python train.py --n_layer=14 --head_dim=64 --norm_eps=1e-06 --rope_fraction=1.0 --parallel_block=true --extras=["capped logits"] --init="normal" --init_std_qkv=0.0247 --init_std_o=0.00466 --optimizer="adamw" --warmup_steps=450 --decay_shape="pow" --final_lr_fraction=0.0 --batch_tokens=131072 --dataset="wikipedia_en"
Each number is 128 + 24 x the weight over the matrix's rms, rounded and kept within 0 to 255. Layers, rows and columns count from 0. Numbers have three digits each.

# layer 11 MLP up, 2880x576, rms 0.0512, rows 1232-1304, columns 480-575
106116118130085112112104120138103105139125095101109131146113161121118148147110121140174153131128110125178132148122113129086128108139211122101156126150101111077109157136127122104129145131147124146123131090133162122135146122130125099114129097125108113110157123123153121125119138165124140129
128128125082116179147195163131122132114091127093132100131162107105129104160155133111150106122092153127123143154141129154099136106111124148129097094159109128131112090136110112112116144111095126134133127074079126105179117146147149149101154155142133139107182105119154138094097125155113097132
135132122170130136128136154159134109120116160112102161131093123160099096133139136120109141171105147132141137115124109122157109137130099146131141118153103115162114097156070123160129118107133139130125114140101115142162151096136093119128174154095095147061133147123121106165135112125102090152
149133137130128130155145127160099136117107131103097148128123133089102132124113165147163159089180123143139123146113143136111100111109149118109142158136112133125125137164146113132123125177141101111125127134135155160129156168132140122136152125147123103106185137101139133125108127152113096090
122140148108114121178134162082164161093138148125127154127147135146096108132092050145118120137139179078127134098147119143115161131124128181116142125116054122127128136085129145145116150141172137117146118141137150122145134118114109124159098135126101118099124129116134143128160133152135108126
141089155099115148123117120114134093111124113117121144110097119159116125129091091118129117130115139152149158194137149156156142144118097158120158156123107126102106098132100088128114094108097132085131127110090134145147165129159177168170131166166156150113115121122121113117169159130157099148
133109136146161131137129149143137118130135109130121125086148127102091118138112093150148113157109117155107156138133107160096137121147139123103148104151102143103117128135147154124113173135144113143136117121100140109129111128132145115139135133103092157077121152113130110170122080123126127128
147168127094124129160130106077130171069100133092132151143158117075128131140091123151125073125131124135129130142161108105108130135156131117083121137151081109128127124106141136161152166133146085117116124136111148172151132152144128046127169138123101144133134141157102100151097147158110082117
144132130103131135131101089092141123131104163103131129122092102136126145108127114076152139150166094130126128140156120144148138089115136126126188116159093100115121135133106138105128175123135130153152126122151129136130147130178103129118145139158094106094127077126141136114084134128154175101
103106124118136106128151102154128133110096158145111126150067126141127105084128106132145101136144137122101138123121173169142121090123103100148155114145096105126121132139122169167124104128122154146135112112129135117161102105123127159118165143140138145140097123121155117142155171159124129087
136155154136070140130089111098140071163110177127131176105127139138126143119142120128149159141166103146154113148107162161127119129111134122114133138124054090113130152097098110151144133117161139100117132142121080131090123190170180152139076107118128112125127150136120131135113138182157129120
134180147138132163139077123102129138101159114123120110090142135098144148129102098137166167139141172085121133089152146153081102140133164094074136151144129121131124116138128145123138127111147088163102131120118064090115153148143164097104153128162157151136117135125102116125159156187121082115
120158120112110116141121167153148101123134152106126138165117189164121173172154142150148111109108157141126130140146118116082147125124159110155108171147101137121095109127097130122121146107172132133103172153137131167155142163149129094141166094169123134142121159149128090110144115129124128122
118139147090132146110148158162124052149064153134106156205109130159097166101140113143124140216134091098132181137117208164110131107107151133143129147170064128111104143170072158112174132070128141147120143125080194163128097130161143143112114159071123125101127143165066146124107119142148113106
111111125124127128158136125101087114146116132115109120106180131164131137120076114149201103142101117129095147140139109150087110127171141116149124106128148097173130104132111174131117118103094108103139092134136124128108103123169136113126143115077081100083137116094129139121114146149152139137
114158143138145142113100138100119168137116124106127168126137147123145096120117124144146147143135078134100088139125143128124121127118171095137168116130098124120116132095114167128142122107125129118139099128139126115125117145133150140115134098108124123122155134131135115150115112142155137170
148129140165092110129105129112134131109118168129142134117085120166140139157099091163152139137130082156099126144102116082098133115147140118145113155115112101161125128078115132149145133128138135123131115159087155089096145078120123144110105091148116093112085123095126143150139124139129105108
137196144098127123142110127141100137130151131107126177131100120126088125109126118202122131139141143145094128131194130119072133123132119098061164157121105126123114114123129132184122146128123090096119106116149137143127109141151136130138121159154084117132132154176168130130135140106118151129
109117140086133097119114131175146133117138128125128146131126150165126106106084084164104151125099145116099146117170144103166152106106152145119169142152155128148114117101150127094138101129087111141126154112112084146100149125126161118147126115137084104130120102124136162132129129141096120093
124114184113128156143120161167131117054116126127126131107152128111109145129100125148100107132123121151098143150105137131110108137123166131127153118139130052130141132140134105127115144104150165139142119114080143164154132127144128131130108131161126109098133140124121097096140115121127135138
096114111080127116169121112061114167136075110072114121140126152119089133133122159174163128159133136100136139165148112163092097150135176108111115161120092138126131136146150115163117147134157070145138135132126132131141101112141174135138122152130088109142169101127134155135102173146081125121
085146148135095105143145134146099146157184134126127114151094148123106147131135134134120142155115099134157141119135116151138143149113133104140146186138142132151125161126089134096143125127104136123149132095095159075141165128157117142122111128113142112142164132173130146119096111118148122156
119065104115149171127124130124146136163096137100098146102118153113117112132127135170161147102107108135102133135096080139140129118171152090108137186133188091099114117123110143128116109136126138072146154129105144159147100122110107088167108134090155141127132160128097125122134118146161104134
093128123146127153141123147079154104050159103161132129081086120118104181113093119114114170156111161174181155148185094120125081135135084067152143102129085103157091093112129148143122086100099175123124106129113145142180110128144118169073142044129130094146093100189142149116151119098164099122
081104129144168166162109097092119096166106135139147134149130103066098099160072083189152115150127153106159121155113091164152127105137155099134087141131147126143101065132145129114112186089163132125128113109206117093106132133112162145118089132109141125102152124146116126118095112172182128158
104152101105136127108118125137095105079147127156110125099103155156119109108126131118144123104137165119140153145148098136159109123130095132148146143141114126148116105130117167096156146115099136116161131139149126122172102118116146150127136164152101117123112130197159129146185171158140054112
125119118139126156115114159124087086152114175117140111127183165160123072126143134157099071096120111089102162132084127150144098169127069143136166082140105137145107117112184104069073159138179133076123126118120102101122153099143135150146112112138098149117134134139070123113109115120132136121
138101108131109148144150127154146153118095086129120146105146169141120170096091104121128139126137132177152141125182144145106123097123140162143164144124106148166113134122142122153119102126122094127138122129124123147216169143136119134124141111118113096147167102142128156127126133175174149165
130139152078131120151107111089104148086165178105144106150163130148099111090100143183161161121089107127120132115163136153120111106146124100092091111138094101105140137195127134154101151139130122074132114186105177081127128173157152148136120116082131107115165129178139188151133148134126108129
152131135138104129174121123093062139107151129154112117165140113184080170123090134171141119119116123112088133177146102138168123123106128158080178121143122089130119102120124179126112148116178110132114123133162131123111138119122123095127138065153142116135111144146150107139113135113153136129
135140150149112112178134125108146100131137076141126119106103135092136130142116124120137133145144099102082093151092158156124115131120151142085118162137134094138117120144124138125111109141106113140162160097143125103133137172168146091117097085103100111111171157148104100144103149132108113100
128109143134161119134105120112118122104088133118114145095108154144142076110134160126151156112129122094120121141126118169119129113130105132112123156124154119140142137135114121126131128086144121111121152127139167132126142097127156129125115116078104187149175125108147139125128111121107154118
138135117140118158151098135118130112123105161119122108152153141116140134140115076148114090163121124112087120117142186164090114099142143148113105145116123126123132104131125113143111115112137107093117123097100111098144111156106129143099139096082127126106170122140108090143093147149122120148
156113175120159153131107134121116097148100080130158176117106182101129137141149181159121114113116152110126124138127119167126119128138149119145107134145101119163114105088134156093162139119112146084159150147110159097114098141144118047104121171127098113149145186109148134116081091149090149145
158156130119149152112133160125145096120130163091117124146100116102112137160100141152125154103134127128146132108136101120127135099149126149112105153138094110117116137154108161139127148120125134169115163132132135106117155138108088169121174163133066162145142110130129143137123116100144101164
123162134144138142088161131128173119137121159137102094142123125121142111118138113144098122130145139133134150129124131166129136134153108136066158123141124101149115091182159100134175161120151105121126108146122116124086108088171148129116149135134140137078131098127095121106157078183168095125
125119143121150178121115123124120114063124128039098128115167136157122127159127135126167181098108137117121131114103160123111125114137140120160201145107124146140143087131138125111155156125151163127137147163063170100153122118121110122125167150087126115133106126145113078157067127128146094089
142109114100118112109113096133114129119109112114102103147146151105120144125142122178085140127170131103160188147204132102128131131127090069135123107137130133145120151169163137130102146104134098103124110119116156088160141147121149100133072144088113155109165113134117147133094120097135157140
125150162148098139120160143093141168123135136146159133142091153122165166111061085120133178166139091132168171106148128135097080145179156115144138161137128094177121112163140144076101101134139126081137100150132112106189144143128172100115108109151136117092124101154122103166165088103188080149
164138129138148124127137119101128082094118105117132143134144131140095114152128122092137147137106113119108160172156131134116123138156124150117105143143098150118112133132135111133130146098155117143119105093120098095127123096116122128124188092149156143114163137113110139121104105142109163181
130135160104099116105139157143145132076096109121119147132091142151123108153142180126122150137136106103126130139112181144103107129137099126134143165138110125145146140137148184158124137113127132108124176121113155111130112124123117055135122159153153144165141158144088111158160108153128136161
107157132078107125115115118126141123151100145096070099146145171085100084138093132180178127138091113139107150114149058141145087142115126108113131131131126114155097125133140113147156130098154087134130105118130119107126088167086136104122133142153065113143147147129109171118117151106124069102
176162173117163154146130139111062138117114107116119138116120155158125150138124115143132119105158125136111134140131097117134118089161122104141174113155115123171124109087186192101105143149144104127158128107158102135105197100104133145157112126132099123116144118066144117141095111100147129128
123134151121136145111117152088119140131136100143135113160112131118132159162077107145132117128075123157125109119125095128133141092168135103115111181100126081120134115129109122095189115151123086134119154117111157130123172105114152143147092118102123134157131114176146120124128112100112167143
128145159140118112164129173114142110135137103117108145106117159137165144118141087117140107138118166148088143108156133127127083150147149145108080112141124117130119123125151138118158140121128144122154121111113141162138138140095123111082137130162109118143153152108100145117124118157119101107
125178141127136197111135129167121111149114133140112155122125151156109124186111190164112123144139109132183134128094157141136144131149131110072119090121107127149117140152158140133105108148148137120142134086126107151137138075152133110130115145115126115102142156142108091125119078167150139096
147109157104118147115120101124117133090065184135133137142134146154119138163132132170121136155144123129108109147181162145112139087108106169114151182119122101121143106127109151132202123134142114084128136095104148128105155102119132100124134132129110119119149155092124092134156100113134118160
146103128113194140147112073146111135144108123088106109081155162117083111106100133137131101115119122123089141143111123097124134111139138132124167146143084142094135134124152159104118130147139097137117166131144135106120145140134149130148154097109145135165108151160132135131117141125165104112
104106103105134125139153169097151114129150116123138173134132145139108132103105151139120155119115097106110137124134119151132167142124162144101112151125104121161118124122097127162116125097119124066197121106145115126125105129105097135164165133122129135130122145124139091128150127126119141110
139109147138095148142114143145126094142096141100115147120170151135107138133108109155159152107101132121148126156127131141110091132126135091147116149131162108116130132114145101168105125102143091100130149189139093131110141124113176124174130151126094111096139147159118152152086104139122131128
113183150116096162146178092102095156128080131128141109092182146131092121126123097109143143089120146137104122183177107122130126094137128119083171150140103138137138073159130167187176139119127125119110126098142125133119161138145101133137152119170110092134171135102117149122111159094139121136
139141160150166178152122110068132145139170119153082143132125123169133148145141144125119121123154141114122159136116120132114159142139137121139109115136115147142130096119078162154158149160176118139145130152141110095095126095153153128104158111070126128132103150107133106161145111131133163097
099145127151054103137159122058128080103121147172082147146116154106147131087126148108112123117083126153128147139112123143087096124085160145147141122163074116164108109127154159138118152119095127101145112122113158144182179132131117133127091111130130140129091123129108145131118126136092123091
101140158179107119149091141097129126072135182126148185140140090127069158155148097126122119127106099109128130128124180141128118081182120149112181116135117121100106144129095112148133129112150124117144118124155132093122104150131139116114088108111098062139129146107146138110124103074186180147
147093092130124162148097078115211152052129130127105111109123126161069129083113116166155082083146198143116140126161164131088096142118118140105186120142067103163116122129108116154154127114148129132162103141104122097085148154115117097163139133132156091132135113152133098160151130073095127104
115139112089174171165117136098130108103184104143143135129135165123121157139117130119128111140143155148114140153130139140115152077129087111104080128131126135162112119109170122152123116130136148148132125065125124167097112128102110129155122134127113149120174180122129108125104152047143086158
139158126131101130142137122128114119116098108154148115128178162116132131099149128115111117095112148118131131111135147152092166111139109128113143152121139116123137119141134126124142142122145098083135153103100143150094126137130119171132132126143108131150156138116177126098148130128165149166
184130112145096129147098146118139143106124149137130113162139107118101132099139145130122151113138128135147168112079124153101109134090113131154134122146138055119124093125093156132136146080158081080156112138143119168108165107112117127099109103163094131112129162138093099123155117150149178089
122120138142181141118114144136171151136140153102149139170129101152092115151087117135131106124121111147124107145129121174093153119178139126066142097145103131131133110120134097119147158125137102157145142119044170139139133129137117080120095139111121152106145176129087125135145126133122121148
103099167111096129162098133119167140117117135108078118102102106127120122107100118125131147125116109119129165183145104176105150139147109104104207083112135138120116139149135116153100142112125119131182096121128137130134109158132115076162112170142121109066144117116143163108090125115132149117
158133119154127106150109143152118186123128072155128141130114136113154149174082109160132125107135151096156176113151064139100151128106126101118127139126139152138126127113125110132099131108082127137169149119134117131121115162130164146156144164192049123093144131124141165085153153125146107106
083145117134134103115126124147108169125161108143090131163141174115097112139107143113140127145128154119132159120112135092119100144119147131123098153133128096129099127104141151126128126113128142188117137103144140137122180120129099112093155116151127113120117154187108083176135125131147145123
120125067126133143160118154114131101136071124132146147147145160149142089123134144120093130090150088095122131112154150163149108129134139135152161157142112143169119059102109130171115143132110101096155161115112169104163156135101152116129112113135111095162125124081130107121118136134141110157
143136138127107124122138132107147146144112149158128124074162146128134136085074103138156164135127120132101121114181099120142116096133172155143160114116087110099122124143109141163144113134129128105169124103121102157124191111136160185116114133116114111122157143158115147145128131130158103144
147193171131138162166162103068137155125121109149123120131108146102128147108076142159124095128097127178136113160161143158095122124113160152115176114126127126137107125148130147114133144082138132142105112201131110123101107140135137156123117098157130077121177122133144139082126106091140145149
129117176149141127144126141134158137102132154111085125118139108142158108134076161153131125097095152093166132126130172149138145106129104150133141128146136123165128161098138105108094136126146149120156159121121173150133136117144149116147160169087150110120131151094122100156117143105120110129
148111154129124126105129148121148110134140154157124143132128144115143167125118104125097127149150115125108189138132144120117121137113088116114115159126116084131147137149123160110098154131162119122135125094089152122127170090145136123150141144125139121124108166139110108151120114151120072117
153169152081088143155115148140153110081112138146115158146100123143133100090131136075127165147106129081106134128121154124107129108097128117108181149128181106128126144110113154103124129102172153130102113127143104087116154131121118133083120098090118084102104144106140124146106095134113168162
121187112137090102109146107167147134125161117093099162151144124151139136156118123145147071128120135162172138142126146161074097128124123126132132117109140113170116129139143164150189164117149076129130129094124181147121049152137112115114155129167105132099139122137091147120087169058166124128
136149181084164095091102134133120157159099184110091093139150127134137129111112086139138132088046166088155165116114105141099123133195071192098161097136127125155115130109126145199134160119107081126114126166088096108121146089145143131114121133096120111071102115156170104109161140121144118159
119097131118137121121137125122159097102103140138126147120104138151125138091133167119145136146160129112133142106152149132115105153130150155121166133131152141142120093117128126112120147068133141111094116084157119093129122131169115134116167106152119086091160153164099118135151161127095127117
147087145089091183152147148143108133096139176133129101095139185107123105123116135139140071088125164171146157183107144169112171102113134105113138105135087121129109117113163175149123128157162128134143152113083118136164195095111111149116151111135142156121136133150159142111172127132175087132
122127116070150113119156106185166123146116127127119111129095155121099112156103107143139113119091115053127138186143153153095110182107123123120126127151139149122118166145125120153165119116117132118159177156094110123135069096070101135144143173129075117129113119150124150170140131113131118157
# layer 11 MLP down (transposed), 2880x576, rms 0.051, rows 1232-1303, columns 480-575
165138109137093110143117184085111102125128137144122125116126136104108156130153130106157094148120122144161165142158153121117145076113157163161140079099066146120068109128115119141083113140127134114133120171113132116117097158123159133145104132201131194133175080112153102109123158083144125117
121134101155153119100124121097101153124102160154162198156114135135120126111136135148132129137120112131160123152149127099161120108090075144099150152113143130131117111148131131123134127133150174149159109101130082110075101139157105169127116126111137114154125138083157112169134087091128104103
116162112131081124139126182160116095138103144158091117150123119096146192152119123162079128130100166078135146094166136101113138118138115130129125114089170161115065091153119110145124143100177155152149131084106138163119127152142191105129133111142131109109146137114073130128191125084118122134
116136151089132103124148092116112128108127137113108160136145151136129144131119123098160160159140145125108130121125124111115117146107164104137107144166102131122063098109138104107106141151099169129156116132104120102151110134139166125142107122132120171095118117111140123094086138156165169143
116113105104141126133137115149095144157138138116133158160123157155133124144130166123156108141130118159125141113124101124142126103099111114159152149123126132120126122154112127161117124177097131109125108093164125124089134148168104128088136128124142131173120146164127117113142147139109109162
133130112126150116135168149151146189144154138112106151104124130078104125166108180099153098151108113115123107164105117108119082149128136131092128123146144137137117096155140096128070097093115125124135123116159108089140120106116127143134138124117139107140124145159145148106137118070138157136
113126117165148150119193120153120129142083134106135147113100178186153175110115123110112165099169121124128143136136110151105114094122123116144168112125154139125123106116141159138122124117121114093106161162149144150149086154113154146129092129105135139130106094145161147145109152135141101155
132111099112150171160132110093077140149115118117104116111121139128086132143174083094125132117125143153163190104135151142124126139118110138121104160089151158071135143118110145149139163176121112141138133119093126146132126147114118120113126131113153102114163131127162117107150088125105173119
165126130113108106118141126156137156129104063132065129093144066112152106125136154127163125144114115108183126097132098099097094123141153158118159161159120151100054148089105101144108163117091061115152135121158189123119193157165123132131130117131118102137164108143070109132162086070147069134
103127111150091162128153078150109101166121114128065139155134156113124099140119086090172151113176104061111115114087129132108166082104139149169102135135104145119132118117109158138156106171125159155142134114153131152101117116157149173102150159166157152121118128131122144111113137149102140107
122107090131140122133125136113143138121115113139077095167179082125107133127067113101100174094128097118162134126097149113107115096145144162129093129107124166065116151112096108117106114090155157136149096126128155138131145143175138112102123133139102133115114106115104114101099099103157087098
142089101098118116162098170156164139142151145122182093083135161120177151122124107114167107139122125122115098112115175135134166143099147108092130089135162108119096150114107108137142131153158143115132136101139132146150126124073124117090128121132131130132139128119145117129171151138126101161
170084077104078174134113147123180127122147150156096115110109150144117071087144071134147130119086154100094127114128083132136100113133100104125147082148131099199057138124166130134124094116129097097082208122127125165118207103139148125150139109134134141124187172122101126121109129069151115145
114147110134153112119155118134130160169144126134077119148159116093144145155132128124147129133157141131124154135114109132119142131097105115099129108069131116095166102132146095102139102118136157130141133127127129096125122116147083120120127127146131115129147101124104148119162158122112117122
108112111123115167115166128165111134141136110150112109159142138126072118158127136167132118173122167150141070108186132137169110143109121091077090076134113122136077128086152169140165167114114102119190079144053120147179093103136177145152111177132086110123102088156106173119149204107136136161
129117145124106090078117149142121146147127086125095101140119170160102107132120141056132131111148132144135109140110109162150177143118112169174110133146122140100058131148127164157099102123118171164087163150118131101139115103164115151135105138141167115110089133109141108132119062156129119138
134125139148133097155153110116102145167123105093167176138118121143118144132090116113156129126151127124134113125112155123134149113104129116137153137111160110117192129131121136122116095131120113126104152140128086132146137133133155141107130136141143100121146100151104088131140113105138160125
105117126129177121126108151103099115165115142095027202167104180115093089090141145093132130105089147108134133065140125139171093131142143118115121099123120089143041120157119119158164087140120096111129104131110144136116111130115132115140137123138130180129159118133150159142091147168108169130
133100119102205144097085154098130130119135141150084148159157118107089129138129160127125110107136133100115095138167094136182090078104123119122143127135095158135089165109113153148094168139155182105152136157160136177107146159133110077104114145094161109144118154080162129105094127083184130118
130163131169110134134130130190073144098152095133106128142132106164109132141148090125090123114091132129104111098137118107144133121158116153141147107109148166117049143130136080132134112111122127132110107140159159104128098126160166115114151134105161156111197134128186158141078132140068178125
174136138129118127109138126133148079148149094144170160169127121129139145132117114082119133081142121134160154156137102114125112109102113122136115112087131127143106128101130165132127151120130103165148118165137120098113128109147134165133151105157153114124154120113146094134157091210146141125
120140104083113144139156172142145104113119158161107061144156075146141132128155128106122166108143144104137097098105122153089169126138111145154143149138115122157085118157116115097146107108123136145122162152090109157126143096169121153105140132123113150157161129114152144129138122127127096112
142152122134127134119152090147109113116132144103128181142159153153101126165136172131137128106128097115096122123127127094120129152141086100087118073134126133158107130132151085139158101129132121159144125108165099148151109100142129149119106104133086131131130125163125117138118160187106127138
109109133104126168129148143139169072094139113120132131106122139065113122159109129119102113096142116156158124106126155188116139113152149136114119189129115099119149116133149103109165101146099120170150126124129130106081133162134108122130134167139143123129144080140089185101138124152116154138
121102142128158113147105110109144130139117094115149130083143133170104119156113101153110108139112104112112113132147155171129155134128097109113180141133108130130141110122116104106095155146128091149157126130079141136122109142153132098144122123103128121114094152105125123108127109131108168062
134135179078111108072139137099147120162146159164124155137063129075133104123068123146123149117126122162145160090139182123099139102102143125106127120081159095133146148118136158158088121144101123137148104127102098105167162106149111127091121109130142117138125125134157117130113135128117086140
130109163120128118143151118106099117136087093115121155165126108081094139149089086112156125131116147161120116133165132138151118142115122103171103153108164104137155093144103085123186125123101141146168116150123099119131110123145122143109144137100114117122125182161155120128138099154125136120
132149125111141112107112112093130090129113185166145098152119117122101118156150144105145193155143075157110160108135141163153121142099105092069135135138155116105150117148130144124131118173087159124148147109111129145088147122143109112125127163129089155114129160112125084099100143112124157138
107137114136136099121103133155086137125120105153169147148099133106140172118155127120117142130114146082137146176116115135107138128126133098126101107134123123116117130144152174119103129173105124125138102103153115096068137086133150126118091099155159123125098112084161120132148117136129153120
128123125111130131102098114163113113205124100139114148169140172110123130133138156115135156144129066069146094129078114141075143071151150138103106146120121126114101124145156122113173111133109097128104119118124141085106131090174145122124109130116084123122145128129095151117133146122122147177
156137132105119137122151111147078136150161132136096152141131130137122152143134105159116065123065124088105146164148100129094152124120144121138156121126100137076095108118098118161114105155138097110105096138133120148110099116131105109122110145144141118151162134139095068141051110127161171135
131155109134141128105105151151142120121136131150124161140147111113133124112107162145165106142146094139104127185127137105095125137078117140154153149150077140139093146141135096112122137118090174152149129148107093134173114116159130115133105138100152121128155140115128173147131146142128169073
119147119125128115112127108143139122137109148161131149141115169129135125128130119116171143130104116138134082116088082113144083091122117135172066092135124131115075116116141133157112077105102140121108146120134115163101145174166136141140150141164140148171123125142129118107124123128145125129
106108094149162103103143114135142164081125104123198142120098123087109126148117112127125127152122136120081158132118145103139125097132123115160117138112120091101115121115155120102156132112149131142156116104114126126152107075147117109123085124144125105122095096154109109151149137082156125133
110172080153142155176141105139124138118131122181105137139121113133152122148179095167121112128127160113139120110073120090126091119136106155101135133116070139113140110155143116095120137110129120113169106126137148134112104143120120109170130089111172153115122121135150110119157131165132141134
095108092135092081126089143138122182115169127138096160121149101125152154129134144138120155133142099117104098114200128128161131138128156083113086145170080090160086144132104173113097095110152120132118126146115164115180138127136103101135112118117129106113149159127161152130111146150138114126
122075128142130111127117130199116115088143138127113103118121094092165110133130139136148159190119146139120117135108126088139151042101108122125122124074172113135125102081144120123120102110144142165113121120132119143134097138106124091122086188132157141088117169090140142118129147131104110124
081082123156095108113117119119143142145129190156126140141137126124127098098161151122157160103118136141101141138116127152157122099142167143111113093073132101117155122127131128150134084114108095130143147155121134143139123137121165109107104143123147162121093104100122154123145136126163121099
124138108102134143102157134144111147115123128102227150135139142115169121162119152112110174152119145104121173141179143103111112105157120176144119104075132127156181126098074109105160122133104101117136141098096134118107131130145125124131114156132121123114092094093149139124127119097116139124
072172119138063111117092139194124123146155111123145132122112144145180150143137131111146138110151113124132129138126130164128104137147095117097180143106152127128088107096101138082147127109125112105077106112138131134129138126080122100112080161118115138133119122155183126153115155160150126129
081112109096099098134126110130142137151134063132119107157135142108107110141154141123125112121179141113137109130173115131117158146150137119163157086155157109061124155141084126089134148102140109182157135149155119164107135128148165127095136127146130132168108146175162131143143128138107138156
102157124103149169204093154117099131110208108112134100117110094133088107131036160152143090132138124110103164169108146077165186130143150110112129140099128127129129168123097102080109154096136146137142148168114157119156140141118157153124127126113137087139111108157153073110165153144077115172
141130118134136134111119144144118144152165115149108123158121132153077141150122157156118144106121141125120101105142121144153114120128083059136124115110173146124079118151112139123124127110144104117113133112126171098140146132123115140131137125160087171160123115080123141100108164151134120163
196185092146121099178116132115119113121128114124100111091109090155142125134125129152177106166154110170144126148162121155160119085170102143167124158133121135132114126105135111114114085178113147131119159077135112119162161146150140157096133145141144113141161111129155108150096086134148079129
165140123148138135087125113154133124153114119150087123147128127118092145107148155129135130102118138145132126128148112152126108127132160089132121130135116136065079131127144174123090161143104113122098100144132160124101139140111144084118111129148081149135118128159138117123122134122086128146
152155156099118135164118130134163140143134091131126102152101094122143142099133153175112145145140159142131153150144127145161082085134123106162156169129188106101121129120126111152170103101066126121151114168147176116146132130144101143161083131121131119134096161126166116151113140120146160108
114155120122130163115126137141144117110161110158140147133146123137144156099137121136111063103155113144130071131131104113142139157104092116136137099161116124135126132115152129123083128106145156099125141139097117142115102119123105138119117130132116147142148119152097139103154125148127133135
166144138175089152127124140131121112098139150147142156144134137111095128151115107133104119114115200110114119156113129117111153130145172141137106177124158055114153122131120105103120108157077121154110159128123114159155122107063144149137122150157113128153119148109111089115135145160120104092
096164145153112131150139166155098098142106148133103116127148164130144138165119145115181092122141097090135131129149130095127086075128106138141126151158108121111029100113118156159120142109118153091108182116117183112125117116123148107127107106072079134104134149136133135155152132152147174155
112142097133148123104104149132100087175100093160120107143118137117103189122123104116107164105103113111159086141139106102121086137148128150104133113163124177112060121139086090169138145101165153131128181160133106112134124153187141129132143163125096113097105110157105126088103082143130121115
127138118163089117127133138129150147138138141129130161131159166128155124156129116120108122102140096127139107094117126140104120151105121126147134134144121127155099143132116110136100143134098107068143120137104157148110115145130134113106123099100117096133140048100135147177135093189177084098
136128171116137083107124138150138108117128171129123111106126140107093131108133128076096109083111088142064099197110195129076130136142097133144133165122135152127149163138116122142163094116106158151153080135101163100162106132140088082144107107118125144141145156165132146098139115126131147125
162145141098134146108117119131097156182124075117136116085102139158122153113148142139121141133129105094134135109133122110170106108159140113146135105103126107145101140092122124100123120146137093159144167163125178068127106140106132133117136124148096128122126121139151126124142074142096176119
120189112114191167140109176142085118121089125142130154149138149115184168157154121145141136118162127145102116140099148110163081093125121168148161110122155113107117143053144132103123088128095133087144150148137147151097141167148151163125116103137187158118118176156138070112139092106151111136
132128097085157111114115099114168160147131076146094113120107151121111128084161138155133135133181170118122153099143130107127097151110172158125140119047117199154140125108128122128138128126155120150172155104142141125092126172117124089169175131155151103113099129116140141126137137128083150110
125106122116069140129097135133137127166134131108170126148156161156135125105159154106138107118145142140075122149145134127143154136135131138126126128105082138140128120164108144118124094137113120136090144138108132123169159143147141128112103132126106144105149087108132143117122123146134150126
139134111122090086109131138174154122124162150139103123150126116084129147116123123126142118139111166127137130096129121145163137122142128146125068074108134143123076164104100106109138111163101149185105140131112112123148105131120132123154134121137096132137130123103105141121150134149135112094
099161092118107125115107116131099114082141128123124119130117135112145118145067113129168113117120162144137116147110140158101107119128140155086110102111068081134171110138112111166112126129119114121166178125140145098137143147127139112098120168129137118113118097171156097121137103140124084137
109131127142085064088136109125120152096151104120221124137105186154137142130131159129120123130124139104134151135127119128128070116143121126132154172139155167126140130139129159164104106112104106145139127107131141120130145157149136102107133144135171152130137124148152092142073160113137163123
124140100138094082068119145153101132144159132120100112152125167131142138123154141088100135131140086162136136107136137105115120102075126118150124162140128148078123099142152120176139119104150160124100125156115145111127156127112157120107132115138092128124136123137150078108134155139159159138
104139146129109114088139177111132105123157144143135090158115125109130111113131142135098146143104120159169088127162191120119147136076120144124138169097151156129122173099124139104154123114149103119100144147158156151161155107108134124092146145154080130147138125103148127136124149136143121138
133095125157154101126131116109106121144122125156114127110150157165086079166101113143119083131099137103157126154103141138143102108118110142125129137129171105140079157151093135110110154073136159163111142181129164127071193114154085151102137134142116128102176124159103129128142089114164085134
150136153120101114107116143139127108112131115150134119107121081083122113135108102109160127130118121162129148162071130102122119112096129122123128128157150132113113130153128091139099128130134156132113131149133153126121139111135091111079109141106136135152129164135128133168122125103129137118
118141155123114163089124127096152122150135093142147138123138082133181128122183113109149130103159113113119076129126123142125145109153144122101111152118140115131129124143104141108146102127142143157102103111152128141092158147141114120138090111114150125173121219105155102096106073124161118101
117135124106142126099126077175146134113080086122097127186134116135138122103151103127164135101182133083109119066136096114121129167124152091123127128107123130115105114165182140152113100117125133092113110108123119142158102125156119114120130111165131098129140159105128091134143152192147169124
063136134114107127125113131117130133147116124165103178118097127118102126145176081089148103100060117123095137153157137088139095091183133173114119131107175080111069098131116117111144139164137145101108096107118177149093066094109118136137099136136136105075086097102165174128138156133118130105
127129163131184092109079146126114120109167121132116101124167125096114149138143130116150122121099143112131110107153122126138131130143157129093153132173143107091042074101128130182123106080137126155126104134161122125123106147144138128137107148123134132130140159138106124145104138148118139122
118100145085126111090075099160140132095108162134097103121088135085091084119150136122131130098091147112111133148141144134099141099136160117157078090189129143141064179163154158168099136089084124097086161158127094127147139140135134103143116119101162191074145130068113159092174168138107121167
129093148146122184123123160135190142139113089164071197118163072160111120109174129155137118118163127144143124121100067144121124136138109142132143111121135130151137083115161124145126135108108098091091097105102105149129097123144128137078145119145147194128143141154148184109116130141113134121
109104121169132154082141111132115139099131139128145123126132149139145150098152120153135122125148118167115083113131062121111107136139153150120107123131115106124138142130124136117130141107151151134148139153148109157088115159123112096128118151136154167157109095142100129119148124112121130078
155115161187128102106136078144118125150132167155127088104148116103121143104090127122134166120126152133140126145189095128136103116142081149137141158136156158202087110130119129149136114125117123118119147153102150105135140159114136122114128150158177118111115142111112136131111118092139124167
131117118098133159088126118119134155101136153099164121153157153137128082109085109102132088080123175175101103138110119147127149155117114133124141096139202151051145111141134156102173083129111149166138102107166164141157119123144158160139141146147154138147082172139097142153108134136149153120